python train.py --n_head=4 --n_kv_head=1 --head_dim=64 --d_mlp=704 --vocab_size=559 --norm="rmsnorm" --rope_base=10000.0 --rope_fraction=1.0 --bias="qkv" --parallel_block=false --init_std_o=0.0 --init_std_down=0.0 --optimizer="soap_variant" --grad_clip=1.0 --batch_tokens=[65536, 131072, 262144]
Each number is 500 + 50 x the weight over its row's rms, rounded and kept within 0 to 999. Layers, rows and columns count from 0. Numbers have three digits each. The size before them is the row's rms in percent of the matrix's.

# gate: layer 3 MLP gate, 704x256, rms 0.222, rows 701-703, columns 64-127
# up: layer 3 MLP up, 704x256, rms 0.22, rows 701-703, columns 64-127
# down: layer 3 MLP down (transposed), 704x256, rms 0.152, rows 701-703, columns 64-127
gate701 098:479532463553505443484416547528391547500532562444475422438498479462453523503423506477651456465527480565515549456439494462461526535499447483522478557489581511527565402548464565443488418500437466
up701 098:517441491438485502474450534469534513589519539458567551504503568502482513444575472505605526532406556499445486506497471549520526617587496546566449504415469549529448561570422527509515528575462488
down701 097:532465488449487541510480527448447479567512437409506585399435653448467510552507549475461479415511584525491524528426499495474478522492521513499503426488433461497424455554575508510527473519445494
gate702 089:518577549543397495564493512529479497587445567458464452517502534390503554512515589467516471436466497475567409459457495543528625530481421533490469438510480510502574470377492526579481511493508539
up702 090:458442512444553534451506440328518516496573533572456507499504500518498505447538468542408507482535514449492556577471433469454416493556582461487606478561442523531408420474517537466497518510524490
down702 093:477383510512498486452490437492455504532508494479504516522578638529541495491423525514517559559514505524411571500417551461435446488412517554463526525453498498447436431582433426455473471593547402
gate703 104:438532503445534472491461500485596506494595492588548494460529522541578582487515488489541450438417493523505538436474475508490482447424551487525441489527540517532506498472444537493464546488486552
up703 105:519498551517480554523548483485404504491433590427550471412418501601539560536512451457499528469452521480443545546481454450383485487525500469635468516568451569502445422472540474530551495509524486
down703 104:588494467523417461500480464465489530531376441470542496452530476494482458482515411479615527538542505536450531469419536501440438499497579509500537492517585505462518499511520497443458486488511419